Weights of a small GPT-style language model, trained from scratch on English Wikipedia: vocabulary 4096.
Each number is 500 + 40 x the weight over its row's rms, rounded and kept within 0 to 999. Layers, rows and columns count from 0. Numbers have three digits each. The size before them is the row's rms in percent of the matrix's.

# up: layer 6 MLP up, 320x192, rms 0.064, rows 136-221, columns 96-143
# down: layer 6 MLP down (transposed), 320x192, rms 0.0624, rows 136-221, columns 96-143
# gate: layer 6 MLP gate, 320x192, rms 0.0697, rows 137-221, columns 96-143
up136 098:459439466504568486479465502488461538414407534452527490505515539543496483538552441529484501504503453475479510516509507523477513533479451531515513
down136 100:505517446473547551482497509506435498511466462488541498523578521436501521567501484534531468488482477514495574554554459533467575558466509490583508
gate137 099:443509487580555479579504481519504488547532528507483503552513517445511569526496517482509538447496499570500532529488509495492512452497424527536610
up137 098:488489519550497503548443461439494533534509437451481487530487544573442516467488442533568515532647482486537472526376545475518482506483513465518450
down137 099:483549489477574484490497510478474444440553452527522492569530548492502486526455471429492535483608427468417542500487516421466514479472490452570532
gate138 101:548505514463475529451521487538503534513442500564458535542538520478472500562492521553539495527499501510556460522483509449508586477534583530484529
up138 108:475477404496490454491547440443467530501575535506537489438485588580528480570504463504505459555524550462546467459517467438507478489589556516458509
down138 109:521568483530471485475413512519485507489534467474568495531520491518449516495529526476466502484536516495507492490514503462487471504467402513445542
gate139 095:493511477482494499507472510475452481476484501516520473529459566476606527534486437501490473526498411499563521538575562519438521482527463512516481
up139 097:525500457474530556549476530492542499571508555517500493498510565455566493534525547512539494453506456540430499499582564505484498429491428421511541
down139 099:513469490520491514520490527522553513529502493488485477521574533477498516526498548483474453479525547454443425499555432552476514494494507498480478
gate140 099:466582488553522500557520482552566466476516501506520423511495505543513599518493504489391533509566502525525505463474559524545499434539504522490452
up140 102:500495489553603459511545497514536503536450474507493531498504508511496476549491458457437502521482459512573537454487506442468508515541407487519527
down140 103:555493464534487464365522510418472541508480458462478461485577473535505489502510535504495529541566539506506453455455529500469461497527511511460457
gate141 103:509440519530561555488448573451513537536528466533487448475456547477536555575456500456499527553520517426549508512582529503506533500500536535507450
up141 103:593454518505504527502443457440515510510458512428466555537514519525517552479530456502463514586476531550525465437543500508459528474474521553498535
down141 102:508507547518487459538468490508546546427536445471500438435526474452508519499543453456491476479461542555493500541480414475443554488551499487513523
gate142 109:481511469491536566517500528452501494578535514510476493514442520473515528562493451503483526502509480445531570559507479504440497482467482473474576
up142 104:544550501510544528512480507532480544470526474450533493433470466462498402462488462465513427512450558508546554424515455447419472519529517420494470
down142 107:490529461475494438541580526539471513421486500430496538530469525505460495493524502459474485520373525489487471456497446478466557559507458607468453
gate143 100:488545510567530517453544464506502497530488506447487500510407489462526493530494463462465528518500494541500485496520513505442525504387418452578455
up143 102:546451497552508577497530436533465456446566600457513520533496515551525562469481474538546506444528531496524484553512518477526570511462449423496512
down143 098:516603568515490449499493489497438501506521584404403493465505499524515535476416431546586539496495595509529512540584511531474452479546485473497490
gate144 093:554468507551518479544555522473443471476597544510487540583545568481517543548553459518447540441464497495515500584396495539536582451446443537504568
up144 093:522563506454445558438468420538556593454479457516553493500520452561399499511466568492511485574578449565455474489468530462514495486543499497495496
down144 097:521535509513524477475514476511560500526529489455507449555535494466508496503571540470532439576528507491492479504454559488504549489552461431517487
gate145 093:535548517478415449580458533498531555527456414484511550516481442480462472425517479460475479576507512457468485485469448549493455519499516551461468
up145 100:491505490514487483506448486473477512451486485549541416482479468470531596550509548534458437496532507495517531469526565536524493494491491424568495
down145 101:504487471488506445547521480471494477526570488526470495422451506494511416505556432520570520530542443433492482476522552476522479505488493564514527
gate146 102:549586497593536516496459494461479518475559493549441405507553491566546499539581489525498516437397504540516500464451467543496506467521444540487592
up146 108:509517505481563557526471595468526491544519463466496402461458557561498405478468528455484518501415488501487481473494479554504450456438498500483484
down146 108:520434519432506486504578447505527428521486548453631505505439513450493531486479460475462516524509515451514551577476439468521506553456511541468524
gate147 098:455458444478559484496524596491499451537507510458551597457587549493528517508507522420491488516436546563547451493567461459487507456513503468531466
up147 101:468582554450510543553533472468599534469416516478525507440513492475505435524477530463545487475469486534470521484519539561474528514516555511444526
down147 100:536440528409477505460494454457504490567481532520564572525505469526516529532512559592465538495543472538524459496458509444473507484511509510472415
gate148 094:548445466588538517551491582479518566528555548507491483598573458515571554551508526457511500485512505498518511538514520520532468478524437505511505
up148 101:472441538434406506510448473489446474466500516428471509476504532520459471565545464470506488396510544527536594522534526510488536552525440515488498
down148 101:536525435501503546449507473566435564476504565537470509519528550466527516482473492490533529557552526498499541550545534492470484493459474503439471
gate149 093:537563509563543478478543467556501559501492556474498464571589521497490512523541540483503493526486485461480438434474582490517522479517498586492538
up149 093:413546481494453540493454482532419525555494486483552515487376487491508494472578491530551449505520492471519494452511530523544495543472430523479560
down149 096:491562508439515555481440466512487518493481493517465526476471380448523541500576481535582452553468460506538500460541511547492543496517439482531525
gate150 108:469478509474483412521461481537562516455450546551490428503541495514486494521501558530507454442496470575453533495452489471547518525500413525581548
up150 101:490475487541504441477485472569537555428490459530544454511499430501404490578583514496488468532492483479440491553431498524475483482499487561520555
down150 100:543505556475491593483518527576487458526543478520526459470556517504569499455470502491507471451550494506524495460503493481463507540531492417485472
gate151 093:500524460486542472508459575515482512466534472476538497492434515504549539516497512432466566583429484484474536511486551477444519528453451472584500
up151 100:435497413528487470431517548511477423388523544577478492524512515560493532508536539508534552477506556511528495529474496499522448503468535501527546
down151 101:515494436501488496612486543545506502543535511465483518609452520500488498482505468453468541551449482519541561531504518512464465545492550562463574
gate152 096:508575547508517447494485522432487484474514515452459478476489513512571491541462561429512507413486473527483540487376482425416530475555450494504501
up152 096:466534508492547517545512525503501536519480438488562543505545502487529460459576539526484473511482491559501439469581541527480462507483514481469494
down152 100:513491545528580508459443558506509533583525471495491512493492464457502552439520509475521460482498520492574490569600475478573503497477493492547453
gate153 099:557453497470460548527428547487490479481474530536446514523549448478533496537444512485528423494576522514566466522462408493502496439545471499475451
up153 101:536544488469539509463496477503454497551464497551486501516505519452465481442559572516485497514521419528531492579515451552451475523413512508519576
down153 101:476439442579528521496488517500561490470444435494499443530473507565485425525511526476477512477459457472425495490558535474535508454512536556472472
gate154 086:538590589523551509439452544493501528529518535479524524486502462531596503496510518539458527438501436488479472456496436567460509529452488446558561
up154 091:503446460500529551535546545501463469440454514489492479430465480511441537506488395446493519471549517496630468475494499430550524456534493499542484
down154 093:449505475515542455466478446494452517508485501512522501465638487457585501503544543418548539513476497468538552441463497528544431497512462451386528
gate155 095:460454566429498530473517608457483485507446452483463459564425531483505421610490555423438551469521453493448541460478482555441554503486439534524499
up155 091:395457536487531441539500569479529468450494533496515489468467533537557420494549562469472507498463508521436520465536447494501496567440474467508586
down155 095:437517446503538564475507474520507485489453511482486493465450419537591524446447433475491475443543468545565585519516467456461480476412512480507521
gate156 099:579498484554484511525476529505500508404520479518468524476481484462490487490509527465589570493444563533505465471515561488492504527516534414572515
up156 099:497563448543577504505519519490453487499513586469446504566543524445531498541507459522492550495479512517543519504459502489445549495470428464520568
down156 094:490496561456382516496507504502524534474462474458473482497402488510490465525483505472529504556538471520533499441535506478515502498513517529511458
gate157 108:527519532495480506508500551466484484494553573540484488520499487491522539497419548501449511431460527473562459531498528537536465481481499477529481
up157 104:518512476435512505526489509508500495458493433464505436521559530512533510521526534584486479494486461522500567498455505465459532475493482485499479
down157 104:491485493533503546561487528460501459575478460506449498480520441462506457534480536524427535530510511517507496560473544605546479514505512427460557
gate158 108:454476475536443493508495491517508536595569484501488533562469461514503512515441523526464548550456546404473539482530550514532465421456471552497605
up158 102:549500548496478553492458537470538479428508470525523475541524549483509482500516447455573463487442484569453556425555444504474460460517481484536512
down158 103:548472476438558398565530530502465503474474434469426487511513531506472510513576500476498458442508408563531491587477487529519550523476487523468503
gate159 099:425441461476535546481566510548524577514523575539446563490527466499499528501467498487449512550483496473485503497522475530539555481529552512566461
up159 103:476467440453498535500482588526522467516491538508520540462428505471533466490553423481454462514492480509447556510491455458394443539528503570504549
down159 104:464532542499441531530503457485513578526526553526520498546484450574441480484511541456537549487495451521499471470464515520488546513487438457477458
gate160 100:502521516498485425523457526562473487558562515497506428542479491431552462513500473476477543474482544509522589477480497548542469500497440457534490
up160 097:481458471567533495453460524536478493422457516528553545514504513506564460492553526496504465535480540443536465463535499448481549527459481546500532
down160 098:530436502555539567475513537548501446499482453520452450541439592534497445561545451542513506573514512553513549507463525514477504512447455527559557
gate161 095:439529419565511500507513565508485480472466464522470519437510516440544511471502426524533552453503545469520552509526520547507448495468501542512524
up161 098:568528507463490524528503479498471549538492482398614493559485469476466556542485540476467503514468493509479407467489448583535483474487544433441517
down161 092:596515532546519545503537542466528490554585540473512453518535487550483508555481602432410452487494503446477514530478544532515520480480469466490583
gate162 095:525513423473552500590549534485463509524492535525490436516552557490500524471489484507482459522486524516448488474492490538494517476469495546489586
up162 093:556433504494498503482541451521501603476466446511518551484567508432452375472460482510459459409579532547427515524487405475515492567465527502512498
down162 097:557499492510551443578530534432525470431513467489501504576519535459502442452504486536493527468520620502460495479529489486574530524557525528483560
gate163 109:507446515469494506541456545523565509510504526523519494533455509516483503495461543556422529422418527564435560578521488459489512492434442521602579
up163 104:452481450466522483525507572502518517469451421587532464509464484480476526452537511444507488512540537532471438543550519504408473474560464498495481
down163 104:501537534481502504522489507460564444512508512544517536523599456423551482493553560441518488518498508424506510452490430475490492516519427483515508
gate164 099:584611466519466527437480501490432501523535524533489481567552525535537539512486534512497510483510550413506558459521505573501517542497513490481514
up164 098:509527405527580526553546545496491474526459450474441477424555493440473449514452518487478482501500445509565432500540584490494441442500447523482513
down164 094:489542513490522386493568551394528576514461444463447439516573470511448470554445455497473540511516435518487460515514512474513526530448509505476481
gate165 105:517522463513453446457433572500527496534559487527473534486540527462501481515482458436488570512468524527435553446481525578496520476496473500470481
up165 101:518529517483451568435448575521496498543560446548490539477534516494490514487467512431487516521505572472435536499530530495536463507496534494501502
down165 096:494514492466512496449533527488510499478505520497512505388464469477567511464450523408498555442541604508536524486491543433524455503423499494453474
gate166 103:528560548542485544488536517505451479535501522470446502508488534499538476539430487538544518473595466486565537484517436429545518463502541505503518
up166 103:522474515499478498490542479479409507527516616528469531550492505459510524511432511447484439475510493441551445489524526464492497533495488491478505
down166 103:567456450476539500516524521489483525487544588525457525496473530426498556522443478519499500451568520492461454456542428463411529493466468505434534
gate167 106:519545487476466427430504445521438555478486452519461491591567492510425511450517527495489498514485480464470490460487431492483504541536545579480557
up167 103:464465549578536460526527516510565504450517474487432534502480365483537504505518474482522538516503514482540503471481470628480553524474498489541478
down167 101:537510490582543574541453546542507497518572479478450506532536525527486469524455509460469580516425538499474503560552583473584497433507457525589496
gate168 094:470516470478450541505478552492490535549481478482523483532520455526554530460541508495470538567530507477546502492574437512550504496438498502526470
up168 098:494492427518472506490511505570485387489468524551484442483510515395438610495532521471513520513496534478599509525549501550496471419517502588483426
down168 101:471498533555473516505521496476532538495471537532506484475477539547464553542405498452461534465584502537540529541503463536523458509492495482370434
gate169 093:562533579502534533447504476551520514446572481530465510543437473473398520436486507569511481480520527484557497503486509460526509498455505498466524
up169 084:512467472435482469531532511500483532536510552506464404473587484446599557573454551459477533563482508544516469593463482576424523511494507546514419
down169 087:518596569518469501506470527508484538433475547532408467551509571497456488484511508459466436538565470558562505484477523497470501491443469526504463
gate170 096:550549597534495560501485540475471532486496568535524480481523482527525567484553453536597520534493557499544518492450508528469493475549508518527443
up170 096:513507584486545402446481459445521489439547482522507511501561490453536585487510540524463489471529523516471461566494452515532489553483526456516538
down170 098:493502504502581447475532507493467457449576529553563522369487559579495487466470555497482540553489527459412474522531471508431455515508511462514529
gate171 094:467457489499536504504539504499559484540492486496528496535425506447462508587527443475514543498471500499549423459501553508548545415407463548581481
up171 098:532510542471502471500518481524576448492488457567549549496468485470493507510421491545527483512467507555410478530480494457446440544452508449486486
down171 100:482508597511496502518534441442548477484561545424489477422491492466541436552461455471516527514485517563441448490480481460466472465481513491534515
gate172 136:550526502491462563519535505525436499544541489512513439497427531444523533501491468437495533513556467456599556517533492519564581498474482491483482
up172 110:508560531519559559445489507430426502517581528493432445536434520504494506492491448610511520469524543468519482576435495497504592518483461500473558
down172 099:434474501513547542511441513554582538512480519470475476475500462486458467470546543504457504536438468517451528488501446411520457476556565416523487
gate173 094:497501543436473505463438522526508526494493511493471459528521557517504567505536432458463577430466568556503523444453463536496479453498487450467501
up173 094:524461560513487492557541525517532567552477474441511512468435452543509579442454482520559513506485431584463557524502484441418554458435505514514490
down173 092:508458486552512483523491469558434533509498484460506461522445521499460534529513441508501494524539530458461534484510429500448453485471560570494541
gate174 104:442473498546526484558558486503546476530464497524527501526482570440462551541537487519415469560488499493487488509536516531456482579501467544527457
up174 105:462537543481441451394495418544476517469493450434526502495564493540525464430538441485499522501498436495537527496473396483545417530524560484467507
down174 108:529540509564486446501540462464523497473511493521519486541483479536492499551422428491497560522477470586490531522420558481481548513493502535511449
gate175 089:431503585487528515498390574519540511523452519536459545499507484486514454510436501498556464462438557486525499506497492500470448500465485467546540
up175 093:472566524522482535453508490463532427535496470458453456481541586492553497470532431495535521521546520492484523502474540461526465486521444529528523
down175 093:478459464485546413486545512521476484460491480541528514522527516484569513494442551513441498545474462514484540456577573447552525540415458471557518
gate176 117:490467518533475476500489531489565563504527480484567542495494453517448456495516503488494569498425473500457457482583508507497525549458495496541459
up176 109:499472492448485562483500519501474473501440458489482545472497458499527510515486472505546407518531511543536478480498506429517439455531479507504483
down176 099:520479472494557501486493486515487485579476495526494503603501533499580575468478466524510540489507513452532592475440415489497518430518564562496524
gate177 093:505526508491500447531441523470540495458489500496517559504509517483525516512552554484426574565469517553497551465533488493446482481523396445572487
up177 095:501507580436469518390500384484525511504448521470498558481506515551591447523567544537516520551524478525491448490536454515495519519445544538480497
down177 094:524533546495437619497545563540460461554539552528493453550544456491447574398486459455532540547526481523528527517532424499512553471497519485515476
gate178 086:455557499464499637491553505542464482554542422460475511550483460543398540535490500523483473474478533485527512478524521437465529496467502449437532
up178 088:511503527511554526449495472545499439479430549530495477504495473484473553518525532547566441470482526508414463555487499502558514505533535512495495
down178 089:472553550480487490534497522554570455492406514577499516464463507443511549552510546561504437475508508486456495467541555488512478543520486531494510
gate179 109:487542438538552550478516445532432500508567470534511442443485423438521490481537483533465523478553451441532581493523587544505499490412426560452493
up179 105:519532484531499527420533599511479546449487538551455498500460475491435500513493515490449522460500475471524550534511573521465528485458540578517527
down179 097:524476523461461486520434558463421475481503500439533553536481601572473534581499510495567492550489563542532506485543445470522524519596528386529509
gate180 091:537443451484532476467481455508549522504545518560534432523535514404583487519612445499465536549522451509545479494551509462486434497528562563501469
up180 096:537486461484490459460553518505445570501437506485480495492487363517440477457525498440544508475491513452535446540514591481532551507580582463503539
down180 096:514515468544584487507506450510571510475518511455443525561494518516456586511475612528490497467510555448509468530498525435527480480522562513516573
gate181 101:571489495504544489462566534454414548529520554491457557472439492457522500473447474520481504461486502487528478466519520458521457534469480533500549
up181 098:505470492488507566515502497524520481545462456504477468485521481474481416486556440508571518539475435443558475495511522571528383497532497575468507
down181 098:504454555457437513458497544502542550477526428501539545435529490583455466556509542449492516507510508440541470491517476497506468414548495557464511
gate182 095:500518486531532531551527492568523459523464529452495517545498500500479528525575478472458477533466589467468490472469527506418522513451412434537532
up182 103:473546472494517494516552445504476430485491485457526509437497500499446536518536476447547477486458561563447498490512544503514474524444472511561423
down182 104:517501557388458449426553546526494467421478461428555391494567444530479497522472500472495522474466514526458527527512520534541519522518489479579444
gate183 102:480546565516492550447471538495553539581494554539492496507451516504520500561455489511470493563501552603572455478528471441545536438491453530583545
up183 104:483499515497508441562541521459526508513450515508397495512543487471520474461510497461451531403579538510425494468472459500560484453554510505504467
down183 105:513456486468498510519545500501555490519601465466485524533481524524523446487554536424501492548495410539445482499489549475495530529454564516457492
gate184 098:521450479547521499612444506622545575532523440493472564517563513416428480446529496491468530494496532526476464521515441514454487528523526545510469
up184 101:450453515510564397483503457499533570482492448559484466491538529500426529473504509507586471598463445440491450543474445447498433505474583523407519
down184 101:502509511533428496389520575493470442470471492526512449573536470561490498533522457491511511500513442527549520496478519429421497475486473452512550
gate185 095:451467483460474537488515485496531508511474459502458487488517517541425527488560511522567527515464481532473523470422502527575478485456530519535487
up185 099:481511535450499507510459498489541446448478474508552570469549484523479442494505529507530476494571464490534408531467531515468549482432540548515464
down185 099:477500453444427531512529453465479574501549578507407447516404455496523567494502471498452501501403497497548526544541470476459512466549521492510504
gate186 101:599459482493503513467502539450459537491489523552490455533484451516424537576502436468546497461500568507585482550525456467451601476550485523506522
up186 098:480450483567468438530536471439448460480435528516474511497484453545528519540544440475522515479448539550612481511478475539475511518588553550521560
down186 098:506429482473487525467499481446506476547589511505466553558408528493486509555493493541442519521545530483498467525446487465509515482539446468449501
gate187 095:507530588473420504498447510525500560518437508524469515501513473556501510601471502492451528483544525470554484513475518511489450443537530506500474
up187 085:377475505459511496441494624482499489487405479504444523430494461489555489476522490486446532447506503477498536520513547551466406435511516529492511
down187 093:497507482488567550540562482467506487414392556497542496478476517519474535473532510531471494529460496492485465468533565467475547498536548437531510
gate188 097:495519518558553507555556511517413507537471515491488455551576529486459460479543496507524525573495500418554585539481476512671483488481502547500490
up188 097:431477486534518499472477480547494423482472463563444538418486498510450582501457534562475495512515491533471453489473501501457543557458577484562459
down188 097:436498450453487472543514545488527498471461483510437494550466504448478479485423508490427516497487505487549414462437481447488502483576521493498417
gate189 106:511518523492462497496457524535530467569483493544450543472530555485461498513427478460491550523567528493524573469489572444542476430529454477516448
up189 101:564529511545534525500521493472504447500578554395496385492452506536551469459521479510486522468449515493471487525533544465495520486464448455481482
down189 097:481507452497397460545492572469542438523518486544432530494487551460480467546563443479461521499467517488451550495462535540520443536434503602565490
gate190 093:535507533480432466447501558409474490501525469540490542460387479489496533537506477500473456442530564459524539481481495522483531433518487523492519
up190 096:493484540551508557509491516533531520543515483554522540535565486478495542485512435612463529504466493537487502452522491564449512414507488485454499
down190 094:479524510578577480512512534536481446517590560470444514495544436484492553497521483545487490529422519466515492465553508529521490490529575450536439
gate191 095:526506524570565486510475464487445529473546483593494515530487499506461529496574528540558440504448493422589528443523499519473527505464539583513516
up191 094:525431484561560466565459542449505507486517504550489475480437505445459506524572570460549423462529534446544476384545507488471458556499538524487576
down191 097:443422490463466453546409491494527440486505497538521493491485529449448514496500471515546481499561571472471417451556545489496479472508448574484537
gate192 103:449425493480542442533520554559488504447486479529507526500529495423453578544539556537421536459465546518451489539502537505517541547456447482573489
up192 105:432553433505508527510516488460557514521505509521490476409446538499512468522425508505510501477510523457504559504550546454519474495459498482453552
down192 100:567546488511468446472497450521462481534491550580445548552454467503443474544470494516541494451541483480513531463493411530482440507518502490534473
gate193 094:543472464470503468512551504451451518536487489473492461541471537503441496469508507380469490513465446465476458508525452464539496494474458576485469
up193 096:490582499503535476514459499517470524560498445462496465536515608446496459491525497500449495504493566487595543421501499488520522512522457442508473
down193 100:490473545459486484435456493540536479480447547471503472493527486561550477531456487483535460527567539562475471522449458600466545483501529447445500
gate194 105:456518518489574620457472497499487492528556521433511526471452502524483532468519424497513505450561498536584482480567494516489410490534453569522554
up194 105:473485536510530523543428521497513493520492449556438473547491519459519482480434461529513516465526538526537424567499482496516473510506462531573525
down194 103:476511459580476496525545501474467519527547537532527457522548502500589489493552497533526522557437500497485527504498582456523520548509558504434477
gate195 105:549485499431449520523507529524513481523465422450542544496496489583550503576523486476450504573447529511499502511549473503524539427513493455480514
up195 105:466508534540443514580492584473474485476507435524472483515453451510466412511490525482447542488452474509417494514515504521429523430503521487494497
down195 108:566487488491518498458491497566453514456542469433465484499441485528600576527538529483480502441529510510493584530559424550465391460495531429483543
gate196 094:502505530464429416472524517560487525522491422532477516526538450415450520494474474561486484519503555493471477520438491556467459521523506519446510
up196 096:461504427445531445477512469520568511498520447609532552512449539469564507521537510580481501428510523504473539536510552548474440446494446470496516
down196 099:517508435525439443576513551460497504526577481437546480511508486455518504519451442465473471459520529477513564522522525541500491580542466510494449
gate197 099:557446560501499523422468476602538541487510405461547460481452506473546510510499481489444544525552517467497530544466454416519460544448441515487483
up197 102:512478483483472532481514525480456503411559512554493483508542571543438509510435484516479486542520543493563467513497468514468548494604513469478456
down197 098:501438500469555545518534565491462444520502485489536528464535528484515476492508521517486465524526532542484450470510554491560548534461494553553460
gate198 097:480477485536590473493457513482529592532505492567469469568492490498555455474469454518570467482471512489519501546523489419540496492515489546461543
up198 102:462396489459535453529513412519505412472549562452440457581461503501415537446517528544481508462522498490497430508487508552503524460468499494481519
down198 102:532521569553487521523494484510494498459506516484461444546467547503462513513493440432475537512456522523510568482596489514479519512439560514434523
gate199 089:443498470489485477519587484535596500598476505477435555531525477440522478536508484493506484524584455538455512539501538479560461473414534460541530
up199 091:528529540469516546434426521536485513480469499467541517499493533576493572472467508501453538492460512560523454448569480487444503483565458482488496
down199 091:500509534500534527495362488582435495483543448498543498531426528493478510463500576513495509524448448554524507529478496490476469544523431547550504
gate200 099:534476547566498439530467498487496467470527565474489533496490505447538555552441464434468551509497512553459541562508551499464542540485426386507423
up200 101:457468499491490491502447539452442513556434460461509511477509502523527497522448540458555497599465453410441493501557582539537548429498440490522518
down200 102:504548465504493556488470569483487510484545531459541512458554529535527456481539556580444490452458510468431458481521388505479426423519489530534505
gate201 098:516520541513415559451505470521508516487503510486491567544501431540454489496436490525523525489522432530613537503504471553483560478448504540519468
up201 106:523442453548527457546505537491463595497493442478546515535528478540480467446498468539522536505463457474480468475504511456536498564499490444500466
down201 104:465542518392525553435478478514522458472526530516537506492559505500531490529460546520483470489521494546543454441501509451514518483552563515476480
gate202 102:521425555484468431440510460555571586540527520469494536534536512501438542552541433451534514532486529586458512483438400536499521534494423538532576
up202 101:453520490525478501516506517492515486549520511426490513504505478428497511591504443492457483524491557515390522492503486514439469475497440535520524
down202 098:491489480541473481484442569434534547484399426486487558519509474516443525525489470509513475470505472562446452506432500468505459494491500467582546
gate203 100:514472464518593519533509468462502479507547477466557437493462508447470513535543524455498496485538537564507505545528533435551500474489479476512566
up203 098:447513505507536467519502512502510496527470453488537496491511458421385534450533513477539477624496479484511490512531432525599464496483613587464523
down203 098:452438462525500508472520511485450429485489528522634456487476520463568531522531456560473447509505440466514497452511442483431573473471390457485524
gate204 112:526518502498487569464507504507527542507535480470464429557491553500421522588518467447385558507527545484510514466516526534505486502516524514547473
up204 098:427549516532449570536462529511570490476455496447474447489460505511441486526525415483404485445517554514458523418486506564507408508511518453523459
down204 103:433515527487456488532484492532593476476490469493478525500437439568486498494460471535528451513472549604455565469566537492485482478490456518544492
gate205 096:568498556449468437460497527476525575407566523515483493577551449537457512555457453504447416535481527432527465464469455525495529447557472523505478
up205 090:551472511544474492489527548511528468513517461544554517544569449504518476541565466513522519496470496594441494505523464553508501553533516484479506
down205 094:537500566478445459460459477488442485524522532526553486469453506421432531491511542531543532506475501560539449468399471503472518512511511425464484
gate206 102:526576498475425484454504504521434476500515492415503517506547460465496514530528514512365538490450544495469545569499557494529519517480522502522498
up206 101:510455512552435536498515468520480499492477565507491500531476523416469524528472573485518406466479531492592533519512550438488536469438466472474481
down206 104:504480538499453517568488546425533511463514441539513505545492463535513539566561472469493495484576500476528502494497529534550483455498493554549516
gate207 109:498509554469440542467439596441507551505484494494462472497529553493535530551515452490473606522422523412537470448493434546567459527513505578527518
up207 104:494566488529481463474441506548471502474503476550495458473507506467479497434482506462481436470539507460499557447524501486503474530533502523507456
down207 105:512479526548462435513503428482508516470454592497484522477490520431533560571423522473439488511505541406485525528501537501530469521503479484469451
gate208 096:561523569520447525492485530540499559482460492452483493614489530455485478523553530555478517441530555542457506513530486469515496447452522481503505
up208 094:496546505545435533478476473514502494449438474426413499515517525506519454448526502556530537449510511495471484478497465456465447548536577463472475
down208 098:483550484454532477440481462440508526557488550509529551410548460522514547433493474463532458503487425509490531449440506529492483459551492495576503
gate209 103:589552519469509486464522524517472498541529491535511445573537514533481541531543440445463505549518470511517498560495545475511524445500505531474513
up209 094:497439566481485557477463555539540462562533483459486508487488486571541519503531396496489499514501576470523540593508532472491432516482516490492441
down209 098:510457542502517473536474496549512557552488449453509530449449519489473491472473415569514480465441484462449564463606538495470487530440482479481478
gate210 108:482461476503574503590503495576510543545469524527556487595547539429511480491538566464522516529526491446479479435442528493421541548445532485483477
up210 112:527495545453423519538508484529485463536496507478556531530436460530530512495531458455559503345422487524500499573456505518470496504567467435531517
down210 101:497517461461499545554562555494465464561437539482468510466479536467526508450528512516470529514451496483458514491470485505521538520463505508468464
gate211 108:508533540443434514475524485509474512567507441493521491521455535406479519577532489477470497577503469470475522486473503524530473505520470538508495
up211 103:498455506493506491503520404526573523431479559547481519519575500511443570498511539505501483478564530527496476498468498433540536488527490458531506
down211 104:458431441527544442519480552499539446444480460426515512457511506502444421524518539542531456433467518561493454466449563453537518539555492479468531
gate212 094:462497480488444524477577519408601487522549493451515490519480503506454522414503473487475541570504489499538517475510502508509439540492394574547517
up212 096:527462513507501517470519547498479510567483544461498526506523493588432430516544500473529530441444537435501454470530541497511507434501473517496493
down212 100:456499472482507513443571529521540449482527535497499436546532480510483500472431491542475530494520457492516525580520544506526517510566471549440528
gate213 101:442512475489557568530542494492486433516453508483562482488485462509481494487475486401440522527528497525534534481513520546499540455547482445560480
up213 101:456457472496548569487544494542516466506529471496514476469532508430444412478465452454466454511464521455495443539456485517535499470501512472475448
down213 102:428513543452524459479549522495479540522496548475500454503434477467505475449487503429469493446463477450458522492546497528474545509543509543533531
gate214 099:562491524504519467528443508484588528505467533485498502487481522420498533506474513472536446520586515571565468486436429487482527442496560520523553
up214 105:534524465544479508511526529580475436544498532482495469464533530486489500529441489471480464505566491497519472538532485463494468406488525443571451
down214 107:554454472561573538513513508492494533477584430488510508552463437410461438535564554417446529457474503509505471467544555480540503533502456493485579
gate215 088:437458528451484589465501503421535485487538514480518531481472474537373567510529475513524473544466488524523417529472496521560484467489509537564500
up215 092:486535518497511490433458588491526497525511498522415478486592466499493568483486533496505453564558463488461493475447522521504493476502517474499473
down215 096:538534510464568463440515507550505553511504480529540469411463451446507511484416555561527503466465531508477532459545477428453446481537493495482518
gate216 100:441519535529534512512371508460542563473471460505508464527501558497489480564481496525455504462544512464535564559499529549482488508476479465511527
up216 099:389527453574505486591390503468504477482498476517439518459477487522555443462501456538520454433477505469486557572482484549481441517493498491529562
down216 106:481408472515484503543539482500595393532498508503497522499461463619513429504516526488475472477497481520484539533488502559496493511484547594607562
gate217 097:551512499513459496522564503500512485544516498496492513593525475486454528503485476465442567509558523499408506531494475536439525447510438458492510
up217 103:432480497455501452529520504517555572428521570509441545479471478374532539494454486537464502507442560509434504493481464501426510579418523475448510
down217 105:479486517415587477545459520504534529445581520538470507540474470469498481475458434492508516496546459517473524456493485484447435514425474496497518
gate218 099:508512507543454469480511532522414432496521522502455478519441548478536473493396516422501548495581461543556567576457494535432555497500445448531414
up218 099:462559510553519477499516508492423509474482490481525513551490565458585491563463588463475518544508530488514491532488546458441547611499481480476543
down218 099:461522443475466495438487508506539508507513548466415479584569531528527433519486508505487470472535475541480552510457460444507481548495552550549505
gate219 095:512488574503473499523508532514600447539524560467508478473414551451488554542525520520478481498464504515545428531544522483529487475481512566507529
up219 096:502427526509394469563509546489494562557478444441487520508498476510435507505485410500532574480540548481516534509520498565496466510448534575547472
down219 099:516479494496515451479511555560548472510514473379519519480542467481535503467490517491512547497499497523523537515470490496443485548446497475551557
gate220 109:549516524544565518562546473488415518463528457517545483534449447457505494496527614522465492550519465483504489442492495525532488430518535513536468
up220 109:571596575512529490480525549473475436468460459451479535585468463571508458491459480531467482461526506458428527523447467583526494479533470478526443
down220 109:447527527564507471497458525551475428526513479516495517515519495570549501539534444536592493460547465466554491495479437457496507421451489578598524
gate221 103:471551446530545481532538464543584492501503548555495477547485471471497574522570545474482476500451503518497496519473449542501543492489569592480516
up221 107:523551515494491516500558483475576530534428446500472500525496513423449572480534436542533511517567433543440557522498432508505483562444490518453576
down221 108:493502539524532490571540499465482517531496486500484482454488491504424454552496435522495475544490493500508504537521462588404509539532458535486491